Each number is 500 + 25 x the weight over its row's rms, rounded and kept within 0 to 999. Layers, rows and columns count from 0. Numbers have three digits each. The size before them is the row's rms in percent of the matrix's.

# layer 7 MLP gate, 704x256, rms 0.184, rows 532-668, columns 160-191
092:508496477499479533498484511566524483491507469509474488503488530510533502512537510513547478477527
099:485543509471512525497480524497438477476447474484489505513480521505503497527471495485492468524498
095:483493508496515522489526514504519516483526504507504530513530530473507493482486499462484544528507
103:484466548480477530503509552513498485469505522528508489518451498500459518513547507490493464509504
098:491491488518508505515503498515510490479495454481448504517477493506481484501509466484497478511483
098:512532466487496483489533479536513520471536542534527507479492512491550466497520490512490535479518
104:455503520508485492541539481495472456529487492470487501489532504524523542491497471485542521462515
102:509515519463483482558534487468500491501501519512476505487494513500471506526507505498477495465488
103:506446512476468549536502503485554504532513477492513455478478511486515481488507488461471497459529
103:505509519499525553516491510521531449493485484459509533530521515521483477517502523484487476495456
099:518483481491498518510473473502493515512518467514515474522518517491494497460529518504495459476514
096:509493477445508465522510464504457471468496513509495483492516536519521505480532434483511460522508
098:511508500495511521520487495537519492533495548513469495437486450495468493526502478516487510431485
100:484490492465498451541492503492506473524486460491479476492469521479530529488504532508506463481478
096:486510502487480511501503519434441539503478488521492485506508556507483490504445497515524476502537
102:505500486483534501495470492468458500463476498469547488522516502523495497495519507534534460477512
097:464500519511445488429468492502511551531486536447496528497554497505522462505505530505543536508497
101:476538499529469489496489508465524521522504505531505485516510524493499502538482471497541510487527
127:483507467501509492472498511497509468460529509504511493492505497522526524498490462459468483535496
094:444475517502546503531508541502514488498479475479492509499477486502531473496521477484507452487498
100:506477474472496470496522483502510449553566509500499523520506467516500488475496495499518489519500
101:476460540486501477500528503510508508514475492501519506486489516505523443490490534485505468536533
099:473488475513497516504524493479516463508462497509505469513510538486487506505488461472506509522505
097:510498479507537476492481535505537496536497472465490488507507522477530493503490491505547531474535
098:511469496537471542503529492506528478525491480469529486494529476490524483538519542472527487495499
102:496511500522507547505518484498532490479471454461488489451508456486510525466511499519495493526524
099:502509532532500484480509514493445525518508499474490460461478493535504516517495508528542511502543
100:500484515515484526511557483543490534487478494517488501508483529503513489521529442507486471536530
100:534537469480515484486525506456484511540539515524474506497454488432477506490518536496534521507519
108:493490509504481523518558487515487509475494490515497512499470530482525466502483475491501461485508
105:517488492518472470519447475484502536503504479493460501505519514467502485461503489470524480493525
097:480483494518509472467466523516514487526496471512468480556483486496486527501498541506501548491502
099:547447491458480490547540486490519533547542486513496458538485489491523521541501507504486459457480
105:512483482553501454515509501510456518519459510482504504540478496478519525503479515489488519500514
089:486529518495493524543467474532491499493474510459496476456500508461458478478475503488532543493512
093:483506487482477483447530510440520490543498509484507508501471510500511434499497500530507521527457
100:515548532531454488485538523550519524506531516493499522470491491564511504471523541527514524494494
094:506502533523509457537512477492478476502496509454468494540525422499511512492502493552477505502506
101:476497525522519531466458507478490480508489496488476496514495486495524517517496512521533448538466
098:487504475473524552474465487490489509494485459473484498481527488534512511497505505477532493480483
106:480489546517505524503517490467513533484508481473490507466491524501451448498450522517517515530527
105:489517506471486497506492517489491501507479504518443470596493498507494469476484513532452513526513
101:553512495549531499507506507500474501474529450520471538507479531533534518533509447508498452523469
099:526510497532535512512544544545502542475468523507540501469525498518512525494439514554497539497479
097:498480511460448500515465516475517518481483518499532470481500528496511486489544542505499530518527
101:516489493523538506495470515497468484523499484502484533484451516513485474541503506486591511505484
095:523451480488493476482485488518461498536536509465490501487527473543500491499492505487460494545526
098:530545492470512514489485536526505503507514509492510492500538482464501479542481515527507484504522
109:475493510478514493541577459484515496507516502494447497537475526438500449559532496476502481514514
098:531502477517516521550463491509484472515523490569500487485525497492477462536478477454478508491541
107:526547479536476537484521470519471491502514547507520475523513531504464499504485506481476516528514
098:501465542509484508518530531471535510483485471511519501492505460500509468542497543533502502520558
099:504483513483492470484439523509533454528482529543466491483522494527493546475538518488443514517504
100:537451509480521528515535504503527517509501520499502463549542490495483478515530482503432499563499
104:493495490556507531511482501505524549482525481442443513505533499525526535553517484469494491491459
100:507513480523516508494463535504501498485497462502541494520537518497508494487510487530501528516464
100:477502494495482538487483489469514473549498511488474489497507504546477534498497543508504467515546
097:531510512525519502491499508500484515526522497529517523519462520526489483506513528504478507508532
098:478473489520460521516483503550500506530515511491509471496532492495474521493495468496485508464529
100:502500501508525481473481428487538498503531486486560516513530514487520510496479493487465426503485
093:548506537508482514485523466480525479502517489481508513533484463492536504527495531479513505488514
094:510485525477461503487491424516488513495474514452507465500524494497440518463470502484457505496534
106:494490475492490547531482502511521479535481520541489509547508514491507497471491466508535480488486
106:485532492462497532478521511505523508488522547494518503532481454455492507523531496446504498492527
103:523518529480517524500506521522488520472495512511466480492527526516501491544493537478526502501493
098:481503554505501476505523530509509546537484538489511479493524496467505518501514457502488479478528
099:547485510472497455442514511510467489483473486465488522513478517509453493525562486514471485483498
100:526457461499493492504534498493505512516488501508510511572536487483516487481506473527469479506511
097:490431472508555512520490498527486468500452504468482454466453529527503491519503498486506508479505
099:534509461498459471517459550493493500491468546465490503489509512498495478491514508492502514562526
099:488475502490489494429530476508491493470499522491468476507545483492532563495523559535482500509482
096:522485500457475503491498499526494471470485545482464497541506514460484492490518474521477460522500
102:556461481483540529466476486510525521461507503489530511475488497463537497507519503497487530561486
105:451489510453498471481500541502487516491513551510465525508498477471441509506559485459513514514521
100:486470545487512461541519489530521509471527519549492496474505508507480514501478466482517512440513
099:532523437479517471478485516494476469536508522531481499497449465500508520492479487491512502491501
099:527518468500563526502472511483516511503536495502493475520494511469516490521506471524459460486516
105:479490508458471526523517499491501484486535513495459502534464507508505506507496478521519480510545
094:475498444498503495479497492542491517501523501477455503527482460553525511509513478496486525500482
090:438492506511527520513465500460462540502520499465484497481501473483528491513503490520504497541499
100:470470537488522507465509528472523496448526461473489539470530535483532523495566467485479536494502
099:513484503483524488479504506476483478480499490506423534502493504502494538494506516481514520498532
099:522484475488504478487552505497470495525479472536490474479502462478513500486522480505473518483565
102:506544494522453516505507518519471498475475504473488529523502474550519538495541548521496501473492
096:512505505515492502544514511481519469518468507531510497502498507512531496494465460546518464512477
093:477541498506499495462514443528468497520520521535486477499495539477528469554492553518513476499472
104:512483527530524520558482484534474499525526485551484518487519523477482498530491526483477486502556
101:487499473543471478508489504479500466474476525480544504476484493512551524514549484504491509506500
102:508462469507528461467486549551524523484473510488484457488479458515504465480472472520496505513534
103:507498518506435485530491523507542494511466511522517502469487513557509482523478450502493499461541
092:509508472460486483510512505500514492536517459481471470447511537501502455451526509443454512492511
097:485478528527531495518490467521478554500510485463502498523464517490493448482487476517536484505541
100:510502469498520468478543513526497495461471515499496488484442498481500528525511470487503511491475
105:476486499496472517515491505476521454478503465518480509506494488479467512472477491503455506500519
099:518523493473469532522497506538505489487511504540506478466507505415526503481506524484551476482507
105:511531533448548507508483529521491454504427509510509473513530475492517480510476468478496520502494
092:527433466522548483493502477510503501517510512505451526512496520525486511519533481462425474476490
099:476469518488501514518482539503524525504496524528489500493508479508500511485507510483493525479503
094:527471525522478500506511525512485527471479487513485476481518473474534475481445502507466512540542
105:474489500491508480495542500527476504476504477511468493532475519468555530524495495481548503505520
098:494480529489512482499486471517498481480456494511471528522515517456525503496541493532521480453504
098:480504520524526522477524453526516499528502516489518488501509484490464496477498493515507486502498
097:489483511476461515467511456478533537484526508531479485489497500468536513463505524473473499525509
098:493512545481449477489466483478539522535484486473446471470492485514526495506462468484510496503498
102:507460520484509446500496528517533467459484443469483458498488453519470476471501498546487533494494
104:538481496505503500484511478528439474502488529507479507483518495502537460491496493521505529514531
101:500504493512512532472454497507485517522472506469470546491481468466481478491506498513568513514553
101:520519525474496465478516479503482478490521507485537504488500491500493483437522487503457464507511
107:529508493461493470500500506538519447522515463514526506520449468532473520528498500470481495470503
100:479509516490504530435470539498491480504476495502523487543502485468480512512484497490513508504509
110:494519485481554494480510503535481518500490513432505475510512498519457465508460507493490510449518
090:516500508533469534508513519478445496460475462509498473471460516472483561521484510527500485496479
097:512430482449528518480527518536502476464538444447496488500492527521488484547522470500515573511492
099:519493541495519538519502479455518494494539495460477500449518514512535491478447488459534514519488
101:516492449532494534472470508494487498499507488499490478503494505499520505524485530454539500494539
101:541501518478514546496496512458474481515513515548496509513511475448502514469493485537476466491471
092:541521482503497464520521442520497502476451444530492482511504506508501501508527479485465505523483
098:505550466497488455519516505494487505479507500508516454529510475508526539510534513494512478479506
102:531525523510511523530498478532533481459425527478468520492524516482457516499487467552489478478494
102:461543488488481519510489485461527492509510514519496474465470525519501533476554538513496529514506
105:525485463451501459523497505480499493480484486494545510519500476480536508521441482491485535516459
101:513526518501492475466490554491472507500522440491472531548459493500482533459526463512475462476499
106:499529479526490471494451557512462497527455521507549505511498516552502483498528466512475463482520
102:474529499516511471469537497492529437463529515484505462505453448507445478517529506536511479519484
105:480503490521492502513500512515486472475548504537485497541515492557550508498478481488501523461535
103:493463427518476488504506519466439492508481508521473555508529478489446530483522470503505505510508
104:489528499473476466499515497481503527481476474515492523520522519515531465464469527509470511476473
102:494569503477579467468530510542500482526472497515520528516484497479508483486549462476491517537479
091:533507540499524510430515456514519456507518477528540496509498439451484509462497533510489468507487
093:492496558481507502506525488557497475509502468494477483504490489499463561464514457493455498489466
096:495448500465500495498535512496477534488520446452512530477519520505497489510472489479475457540450
093:525474519480488468488478528482505504575502520490491533495487498523453445511506470476556534490483
102:466507514482495454489500507494506508487481501487494515496493447489499512520474477502485488475498
091:529520523483536499482523521528480492525506498472510472472525494530503519472520493522484509514486
099:521524491486510479443487477509498496508496455540550538464504476497508474479507501491493526469530
095:511510484450501516496492529491472534517474458539512478498514514473507514504481525548513525483443
093:532525524531492515509523486472473515491518508501516467451476516476497491508480487511557490509481
# layer 7 MLP up, 704x256, rms 0.188, rows 532-668, columns 160-191
093:452474507473560487564535508491518526529516556435531536484541478480489496483511522473519483453525
104:542460489500472517479447504516503519516514530550513544490506466516479495450503486512534501486496
094:467468509488502552513483568470488499517499459520504487474504480533509511516462539477491486494516
103:500458493510498493502517511483492471496507524485501479465535454517489508442513503490500520516513
100:494503454542521548515504481492502510507513498521533490463534449452507481484504497558491486488463
106:448514519532484499526511486514486513504556486493509487489480505477501474495503445503513489510520
101:501454504496498489501509461481515549488516501478491506495491518514513517524495506497537510461497
092:527468508512481511542503518512498493484497515516489497488545522509474471553524502485522514446499
105:474469461485500454531483502486504481511522513498454518538486489486521520545500464495508507541469
098:528473522517489518498479512522529509434539519512473488494511469451508488456506509527469467472487
094:505499516545514499488501541509520483524494551517490505462505534505514489508490465524468502490461
094:491569516485529474499493487489505500481499533507512458540478537507545475532511490510488469473493
102:491512485487481537509498475508535529500464477481514552494493520486519537478483477554487471506492
098:445491482455522507476489524471541513468481496497467488492511530459498468503511470474489509502533
098:520470506485536487507517486518444503494454508488491498512521489537491499461545532487510512549513
104:507496537496547517451543458487514518504498512509451485565479501486504506512483476510450526524498
096:481525498474548473514516536511512512504422504469504505489444505521502490514537460507473544573535
098:532474472477467515514533458526469465481536475487488496515517491522508494468510489499499471483533
169:499494499518530526539505475485513516539439484504500529508504495485522490520508501513558499470519
094:477527522454479547522528481497509465501529519472552514499567506465451483507496503495498484475483
100:527510438503471509510505535485526514490507436534527510520512499522464527505500477518508518479511
101:501458515514544466476460505536508472496495521502474489517487483494498502474508489520556516479477
096:535509519518504524455561506511517463494497477514480502509518461542487539513531442475513490498529
092:533528474493505489487508478506515530491466529499490509488442484493492484492507552468495488510459
095:510513485462470500490522432505506486501501457474527484462514490499520515493498513477533514489467
094:505521473459505476495519500478514518509467487511505464504515506484488501488505472482483506506469
103:510506525478518516510467466531489505547539452542500433467498464509515559521506487493511482529458
098:547473470526489507516483537507524488475468519482479521510499540488534537494535480525460508504489
099:537504511483552484507473507454492494484499504559489499501458483519498524498564487484505485515485
102:515486451541491509518528520529492468555493513507492487503517443497500471483515463535522492511531
104:533532553518511466488507544512471492532526501465476504481530505502502517503499495521513495493508
096:520500535482510512503492516529542492476526523449508538457496472501527512493492479517526500483482
100:543537496505508492493503539527529507481477517482510525472518499467464469487544518486461509514513
099:532491537534509485515536510529547515459523517478531509492496458514521541480482459499472494510496
093:484495514518492484499534486500458500499488476537510500489499511464486498526443480529490527494500
097:530493520540554491541453469529491517479538491455522493526478550464448516514454496482506541456548
106:487526551500446479497501525525411506467478492514511507524533493484525517501450495496494553502503
096:511491550527491503540551478529530448492498507516489526512495496491522482479551448528456488508462
103:538499496542508526485482476521484508509503524515493498493539510535504508490495500510462520504546
098:545485505480476503513490435502505490497469489513529503517523492505513501465483491516489505474510
100:513514524502431516494482500492515514514521514517507530479523503476469500493541501501476531535459
099:494469490504493490476468484522504473508487512470526545500497506516536565489491467466498492496533
105:505502497492481505516490506484519514479498483485481494516492521520471517482565509472519475495549
099:489512444534506507514531480515510479520526533473535487488490491502498542497458490493475525489504
091:513496462459439513536462478514458519498531520491517511465495488517490505461502491487491479478470
105:506476480471540483518491517502445530520471474530516439478494491450464530505468505489460547512534
096:499472458526514479498443530476500484513508513559510495440505516462460489526458533522513495476485
099:501474466494493492497494562512508479477502526491489492497522470530519499474484530470528526516521
102:503514477487513519522536512499465513440464496520541504452492486499499488530491495489481501470515
101:503517537548542503487508467492507499478491492512481456485499550462511470526541491482513531493463
109:478528481521489547516498532498529522490482452529506467509463512490491475498447514495535505525500
099:529473506513523523431491467517526470466527535496494490509475484481489534499533537542507498491505
105:497452518485530508453468537510506471519497522468542530476470519491495527524509479524470506499491
095:471495474516543547498495458494461438496475557505522478510458523550513500473520540494527490557496
103:461501489523529513465485454490523510519533472472489506498504493495498504473532562497523491477466
100:498526509530455479541515472536490537447492486525527487540535486456508480504523482458480501525541
095:501491508492497521488473500474486511529512541528490505535508508518493510547487505533455514514535
098:530503507507489511543505486518522502520489500472520496465479517465502505500494530521514504502497
100:478446487496476503520518513492472519484501479491526539505512504527516534498480473485477504507478
098:485547500494516515467485497532491491506479481506489439459460509504476479501497483498522528516481
095:483513494454516541503524475510461452519501527579480488518506564463504518506530476476501478496506
094:508517493458430473546479521501496490493477511521494496499437507492464519445468531487474496476485
104:499502554501494460479517540498467469514523512475514525462479552515484486500504497476499496493519
097:490458506544525482485505504479520524497515478505513483517461509500474497460531540467519455543534
101:464513534504461492514529471503514471485513515494535500495440507484498489515508541512494508453500
095:539513505480495515508515514488506542486499515529495508523528500513497494511515447510524528488544
103:525476466509498545459510509485496493540485505462552453501544489501517504472450553470518542486526
105:502488503507538536498510510537487528510512524533490484516460490517473525496524473471479540510457
103:511545497483541499559513498517501443459534487489443477478557483524477467538451491499516504464534
101:480496530555504487473495477488504492528553468509503457512474463524544537513504484480538512476510
098:485521513485507470486465493473540530485496466517546532519481491518486454515481455486504545526501
099:485481516475498508541506459499487500546513499498518520497495521519508500470483491508497483504481
107:484529492499495502510443522505510464518472477504521506508497513491473562516492508508474544506509
099:491473483519511516446490467488494499499498503497484488456474493500516470499485485457515525554531
108:500511538497471505541514505476471500472490491552503493537518504498482496536507500499523516479514
094:490460494464468492500511455483492530553504504533527516495474477457478492510469506487507478534499
096:507519494484535514463513534474522504473547509510489532533476477513490504471493510432462494523496
097:470549486460467525556520520488487509492509523490449492445484513500491478499521539546520503521542
092:440514495517464481522480521472531529486471506498465472448531492466454519504518507471511460450513
096:531491497492499512511529503526500498496481500497523511509530537511524520483509508507488478521504
100:510487549523457523492492490479448470489499539512488503461506490473494497498519503459450493520521
101:462488504487518456534477520538582539456478502533490515472493516492486505509490531458489480493490
097:501473516443520475502530538490441472510507490523521472495529494495461525482497455499509476470520
107:522517527483473495523517518518530518510487524494466503538499499534467501539487521518469508492477
113:554510539545511525469493469471511476498509517528494478483483475501494529491507506538500508511492
088:511527477473522528483527487495457522512529543512499501520518475506491517463457506525535519489462
105:545505474513489532491505524514486493522468520501507503495500485459473522529512508495554427464540
098:468504492507532497482501529477500541476541476471482510555455482470461435465530558504496497485507
101:502493504516488468456492514521481532480458513511538557533481540531523507496502503529508500475489
092:502506462488538514519484485531484487472476455523488503500474476497491475518531525536481447522508
094:480572485541458550495475507487477509521510481471524520486488494539513481491530534474529497515499
105:515521494446518518559504462517467497516468496542476505469529479502527536457505469528504469492508
099:488512507520441523480511526454520518506467528493470526483525502506470505512508470487477483487537
104:481489469483540503494507516528475487507506493450528530470517478526515485461462511521456499505508
104:505471513475494503441463497494533513523504489548492545495493476480509471490499517502499492465528
105:479527504541513450519520482480513512520549499522519521520505520497491484483474509530512448504500
101:502450454481515479497509509503545487485501536493520503520576524533476489535484512446456505522546
096:523481475511492528475511450498509488488435511508472547438516498442512520513521490489507506453478
097:545493495462488481532488516516483505531494499515476489511493484480489469494475490528468484508509
106:501503474547535484494501467473489471537481497508498512439471498530478505506492453505509495477476
098:477474494527508546548510533480527513528536502529542499500482527485507520510458501491504500457500
103:531499514525511527492480482506509525458489471487484501476491504494533485487485507506441481505493
102:516491506520492500501480468482505493499573475503478540534469511492477500496526532461516549489490
101:493479532501511460489489533491487546462550518456496489487513512555490501517462476497505506514524
097:515518540497475524509470502491507514488511460552507455483493487491496513513493540453513535481513
103:510482493499482490507502422527521541457485493463456476540470517492462489499508476466555473462484
101:525512501515513488523527470512512509474489491507462481460466497519550521518521530506501489470500
101:543494501494517495440516507506488514537494503495503496516492489499529506540494546467520498496475
108:512438520490482475482516542450519531499480478486471524523508512512526513493528575513497533501526
102:530486505494456458529476533480505498511488489532536521524462507520474509503493486508494498532525
107:478505549502465486500479476522526518488503536496549463455491518519479525509505498503480520486503
091:514524478534468485517466477520491481483516504501478474532489518511488519476520520497518530485464
096:491485490504476530514464495523507495538517488503481503527510487501491483531507462494500461527499
106:482481500503494495433478499443469492437525441505464489492493531504500480521509465568531473517522
098:500473470499517521464461451481501464456497474489462520488527516547525566484478505505499481488534
102:494533499477518493527490533455493503489490504540500514557498444522480503481486487537499510489456
098:512530479514516504501507499521498530492519502482499472527510504531519517495559508490546499466467
101:460527545496496498503504464522543520482517509427481527487513529510510476478506469502454469513478
104:533519491531514505504501492493490507496448490528496535491456454440503504464481458488480492469527
094:534466522514497514477513487525529496497501509549501510527523479531515462505458485522507500503488
099:534534508468493491524514484476534429544497533497500545481502486469498500530478450505527504527515
099:493496460473511513520493488534483503448509499491536490470520499545512528493529488528488536509516
107:507515499518489474521431496517494571485473520536522522464528495535486493466466506474485532502515
097:502475528516517502483545487490508515518515475532457474499445498513486519518504498540525510473474
103:481529529548484550499461481509505525496518491460495505472524516507518502481466493498490489450515
103:509509503462500529490529529547554506478480463460516468504500478475521478516507520466477495485532
105:500487501474484523546496469507463517495551524514520533526533531481492526493484498517470452492488
099:538472528515497467551497510479484526479505493498490434460510528538455499508501483512481480487551
095:542512578513525507438507470539507490461503487477476477499518470460476548459486544484492488507523
091:503563555512476516500488436511479515468507477514502519504526448522488501514482512507471515498522
099:425519481484505480496516523524482498480482505534545501477451518489481502523501485519494512517504
095:444522495513499492510517498470515477499491518514481520499465478497435445538477434480512527501535
106:535515536540508544507480510495477510489479513507541514531504575478502499487525495495539473478537
095:491516501507479481507484503455473502516524498481481532529515511501538489533468463467513548493516
097:507516487501469504510449497528490477510509451475511473453505484481511466456523537472517468484475
094:549480483466508517481505513482501503515516489513509513522509522475524469488521482507521503527501
092:493519522516525482487458508510485517505506506473543553446472520507516480511491477497512506458488
# layer 7 MLP down (transposed), 704x256, rms 0.173, rows 532-668, columns 160-191
093:469498533485488468474464522482533485468467480571467537504495503481494460501493498536552523518538
106:467527489479526509485483513511467502518487482473522491499517503482452485518504442442487469546515
100:460519494477499491485487512490512459491492509487530511485509548525507515510470509513489515497514
098:511503509517515542481512489488509452467528486474535497510485468481492492498536494490510450470522
095:510479511508446511482496485472492498470501491480511480547534502526499438491474484513520462525524
098:531559499494483546452504490494482494527482490463504515486491515469500526491475517556494506491497
103:519443462490545521539533449488525499499540486526512499520490514532495497480507512476478488493518
099:479583501497508538443447513517491521477534511494549501495491481499518516405521476464536504490494
100:506476520551506487525505475470499543480490462465469495520502479511492477509531467469491462448523
096:474537454495474512526524461515457552494496524538524527521483525529495517515529492506552475499494
098:516480502500498475517463495502467485549507512468450514478480465488474468542507478503458486516465
094:471494547465523482510536461449564492458563560538492538493517513545496534492537546459482486517517
104:525448495469501480474453480486533512488484528505506523511513503493468471477475516485466508474482
101:503459489482494496488505494431539473506500486533554479516513520474502497518462471478515459502477
093:529489517476491522518466518547495471533515477471504507519512514468475493465455476515495515524508
101:478488551478527506508470494449445515486516487498503499509482479465455473476535489497465532503521
094:496574520525456473486525499475506504466575458504510523510474499512508518489514523533533469506484
098:521497487512479468512515497502485472490482503492466547536502509521520491444474472472518462435478
120:493441541507508531521509491511489498553480493501513517499502503499475490503488513503533531498517
097:504505522505509478531501495553551486529490503511547523491509532503484548517507484511506536521487
103:469517477492489506472478496489538508516477479487506510468497565474514568513498488494488507449532
096:509467499467465504481504507503457536503484505497526500482498486491499485480533474490472475498434
094:523467427514523501507524487521452473501495547469539507449503512526502493500490478508528528479475
097:512548517502426467495496496470508462512513499495486459529462447459533497490475521492462499497454
100:538555468481545509488512517500505478537458495469532506539493523514512515476494481458515491519527
094:478487474457492462504519520475484493539457512507492502502462546485484515460456495476496521479507
098:500545494551470538513557542459509454477482496523495498491501484492505505501468494520520503516487
097:542506489507504523539527473491491541508512476523546533498497497490459491482476520507525500467542
104:511466525494510479528513522506484515506509521511535479509442510541494509502517490490476501480460
105:479522524508484482477545518564510463485487477504489523515496496459505493511498464500512458473511
104:501501543506491532540525519495469533503535453454511493486527511515501498510575459520486499538524
099:533449516477489470508504499493551477476503527502498526525508460499519508516507487479520478456471
099:556477530519508474526516490491518526542524474533463551518489526513480514519484501503459485512446
103:445537569518474507477493496487492520549457504525527469565518473498522516439540473474480481479502
100:492492543517454500497542485483467496491538497496500537548473491545479469505471511448490501500513
091:482457487442512514470507525477532526514499462532539486460505476493504514460526484502493464514495
096:503519482492502480552496497506471484494467484493536493517508469523488524487494486540428507496485
097:482489518502496483488527508467501525503495541482512519511483514531451479478519473468526505522515
104:497508506517516441431504443453471478504521485510516515506473505522500498549521471501461505503489
096:464507484493459440508505541520514507521506499480519497509479502532501484480452483468488481460548
104:475507482480493491489503508513527456476455534477528499488476492481483514495491501501483487506416
093:484491486464535498525508477482483551472549501468526466480482514487496473466534474492551460475486
109:489488463509480501465496495448488487483499536447486454490489534504495504479533510528536525487499
101:509532507485486434547455485453496502544512467488493494492499477506512474509486499535553512508508
097:494510504518516517473556499512530515522496499550510492497484494503492507502484502518503509512512
103:522487506480470532505505523503460494469506518558502474525500487480504491471510491549513520509469
087:486538521538518480506502487491498503512491448470510533510491485480496489480506509495492491507504
098:547522470526493472478485495536466456477465491468464537534469503470498475526511492529548470440528
095:523467500513507465523493508515443524488493445498486539481552520514526519535487554515539515463565
100:438487497544561489504524520453474516520473548510485486540485530492511433468513465515510506503461
101:552512513476496492523504507502482466483536488523528460500518483509514516498537504485514478490528
101:474472497481477501523518522536498528512502475483496544475551504465504533486538503491461477527546
101:484533529495521544488488541500541508487478467490528488493490536521530486518481498494493505534406
096:463441481456524502505474492488557519508495550499523484533510503501513449493470496492481472551467
099:480457533499474480507470524511499532522486512493517470558513506492487499509489496525465520534506
106:485532544456486501486520507504496523459498505537498525445534507516462504433518512463504492511524
089:482552487519507513500529513517486536487497468483528510508504500517509466482494501464523491504495
096:467455490531500470516522488580504473504495500468557478539453510474487503501511486502505506464505
106:459500513518460494521453516486495495457519505477482490520525497528518485489451460541477520487503
099:496455507500504498492541508484494512489514492484512482524496482518466467496510509528490484470540
095:488531487481500498470522494530477499512459494507479501525480519525510523491479512536500483544503
096:482515501508450510511493474536478520542516432539501463522516495515528489525495502449515508521513
105:489438490496465488526468522500499563490541588525516530497535519495507466507523459539551507523528
101:516503464512547480478504460469483507511504533503487431499501489513486495514484480517467472529473
101:501514491527466493501484501482491563528515479499502449537499478466489504493505497522556531532488
095:470491480509526529503519510502508540486488533529477522489515511578501473521455522485519475479519
101:529490516481459495501442440502488456543521472533480495538501511522468475470540536527515475517505
099:464498543475528495500500494481515493469569473522500522499490444511506512524474544482489548511560
102:502512522528487512522506491520444493501499516533516499476488463541493547446481490514473486537508
088:522487479472469478505492477506506508482524481518486495498469515435510469535478459514495499474555
099:494538490496500504462453507502470551537509474485500522455472511523463483506456467506476512473486
093:457519498551522518499443488488481497514515518484512468523529530526478474487459475503513477536508
110:482525482524534515513516531490498468542528459522480467481488449469467505535477479479487469480513
095:477534477510508467510505481490494514509478486502480509515479484477494494486503530545521476495465
100:458464542500524495541504494489494467466507465490480487503522490520499471489490510503523519486504
095:484494512521514540511466521539489520472480453495489476503509546520460524495529510484522537502497
098:526493538522504534538513482502462510507461473516520543497507504516510526546487523503460489459499
100:473508483499475502547519528527516505523497484506524489474472480495526439474459461509486496443500
100:516484454483504553531456528477522515503562473533489550490471507520461497458525499471519508507480
098:492519502534528523507508541491467522578476512467541497482463498541516465488515487476467483522496
104:511546497532521494501431510522507500488496491520530477485477539503493533492477498511518485476521
102:493453497472489510534489537479522472468506516504468488479502473464494521473505524542491498511496
097:487492471456473485492488489508475476513538536465519497493486500527462553483485479470517488486489
101:524509458472456506486487507583560526479466489472519491454473495493493502475465505502459513492497
100:495582484533518468486520489487525500489469455516512537518473459509561494475515505454490488500456
091:474458461457536436533523497508509499477545512529480471519502461543532479513497482518517518535518
105:516512489484441504486527552493542500508444502478524470523510485504537498508475541507504508506498
099:539524517478485513487509506480514513464492488542502467459463512488490449497502516521480464440485
102:511468486503501498511487534480486529454516530503507491539494503551477475477473488485539489480484
095:489500496554500513493468529454483510488455530505452522465539470559486513518486493534535537500477
093:485456519506481529551516542493499503471503481498502483516513508526510517498498494483500500532497
101:472525494455492489522525521525475474475540512463506502482520494502500531526516502509488486491516
104:468513509548493521495486500476500513509472511452515515481478456518508493513526556484540504524551
099:512472483512564543442524502529486512477467527522542557554532534495494511523493516531536494539493
100:532507533515475523499514487537475485519546485488514535475458478488464531492494535447505485438484
097:495500512543516505470518458481472507482529498493563495538477498534517508505465471511502492481540
105:502502478479524517483496478476541514512464531485456464536484475464509499543505539477507436479505
097:494516485479513497490535486484512516544535521545504444505498519519489453498516493469516519524542
098:502474515503518496516502570510511528445494538486480496458486506519470514514505502505503516475506
104:486438488529454516484460519495509528502507504465524512518536480496518518506520472497532477449482
103:494493507484500453512479462477505485513498536495495535508547509501518553526509518526493495505505
106:517545547502478516489508463514464478553474522482520522529500490443520531514505483510459534490485
103:537480540578485484474497471532484543533496504492534545526496485512488492539460514500499540464493
097:521534464463547512494512494517469503523477473523476497490436545523496545503505507496455486524524
100:511490468520468509576503521528513505505513563497546537498519509492513508494524504509505533493504
105:500464551484484483470497512476521477509521541492509471480467497490494501511515490497485468509497
103:460492495528489490503459489519522510454477476534503466453473490495536511466493526511467500516498
104:515522502478529478455493458468495507496540472509480488485458486495483517484504532432481518468494
106:510495501509482479473529484493493492478523510476478468470516493506548505505528487504526478485468
106:520521502471474484537512493479508480501553483494516541485503515529489452527486501504514466532492
108:502517502521477467538545496477535521480478493494529466526490487508496530548536492504471498478489
092:503492511500493514512464514516520479495473478519469482523510499486484507518540538531435505554491
096:486495498512496462507519469478507472521490443520464492468513464500485449468497509481510543490505
105:497530502519457527506520515520452541488515475501501492533496513456530446531526493524509537475532
102:494487473468571507490477552530504468493516535491470539512541480524498496485478495511503508536521
099:503547457522550496515451534491486516512551488495479522506487507517505496500503527457481526488535
093:503564536472502454486495530455488495495524495481546501515469488476494500490522500512494475559521
097:512482509480479486484481542489519518516503519502471495493484509479477461521524472542522494512522
107:513488505495502551526503512517504549518508507460477506510447501539506511473525484513515480520519
100:504488510518456499491472495512529483514538492471500479490477514482496457549460473498506518482470
099:479464438470510491472471503503543505505528471504489507433520517513502481503479483432484445473494
099:473516489518476463478541517462475494510504426532487479470484503531549514517519520469488518459452
102:523460515509508505437497463484529480522527508494491496459490501533499508487516518510509520461525
100:500462518503504503492516526513498483496503469488480480473502463492489525480479508441499457489483
103:520503484496539495480481514526462534515515500476519525481482486472520512484474502501441478435494
098:492456507496500514485465515515498492494484533528503489466584535502493462475515524518495484529461
099:509456488470480470526506512490511512509494483506489538465483516474507513511471480507492506518490
097:485503527499488500502480504502465471508484511471518478516492483492525502495577505513506527501516
097:523520507524500513513523469530475484492509492528521492452474477462493511516516577503490485520514
096:484505497502510522480544499520493504511501476482513481498490427489494491505502510463498492476506
102:465519494533556499487478482496478504454534544502482494506503549424487484548522517479458443508452
100:482521478468517528490494495497537531464513480476525540549485524523485521525475507479474476547468
108:513557487504518506500537442517465513496494502570481521484475501539504456510516496467486485512475
101:492491493520418435519484504509484492522531496486482515486501482515502492487466472514506539456515
106:495493509508465500526478460531519497497528481489536510499504507515513500492518534490514482442496
096:480536528525539489503515466505487514497540569515516500544484501476513533505490525461510527489480
095:507513494531507490480567491528509521534479506493481522417509483501499435522532474455466521463518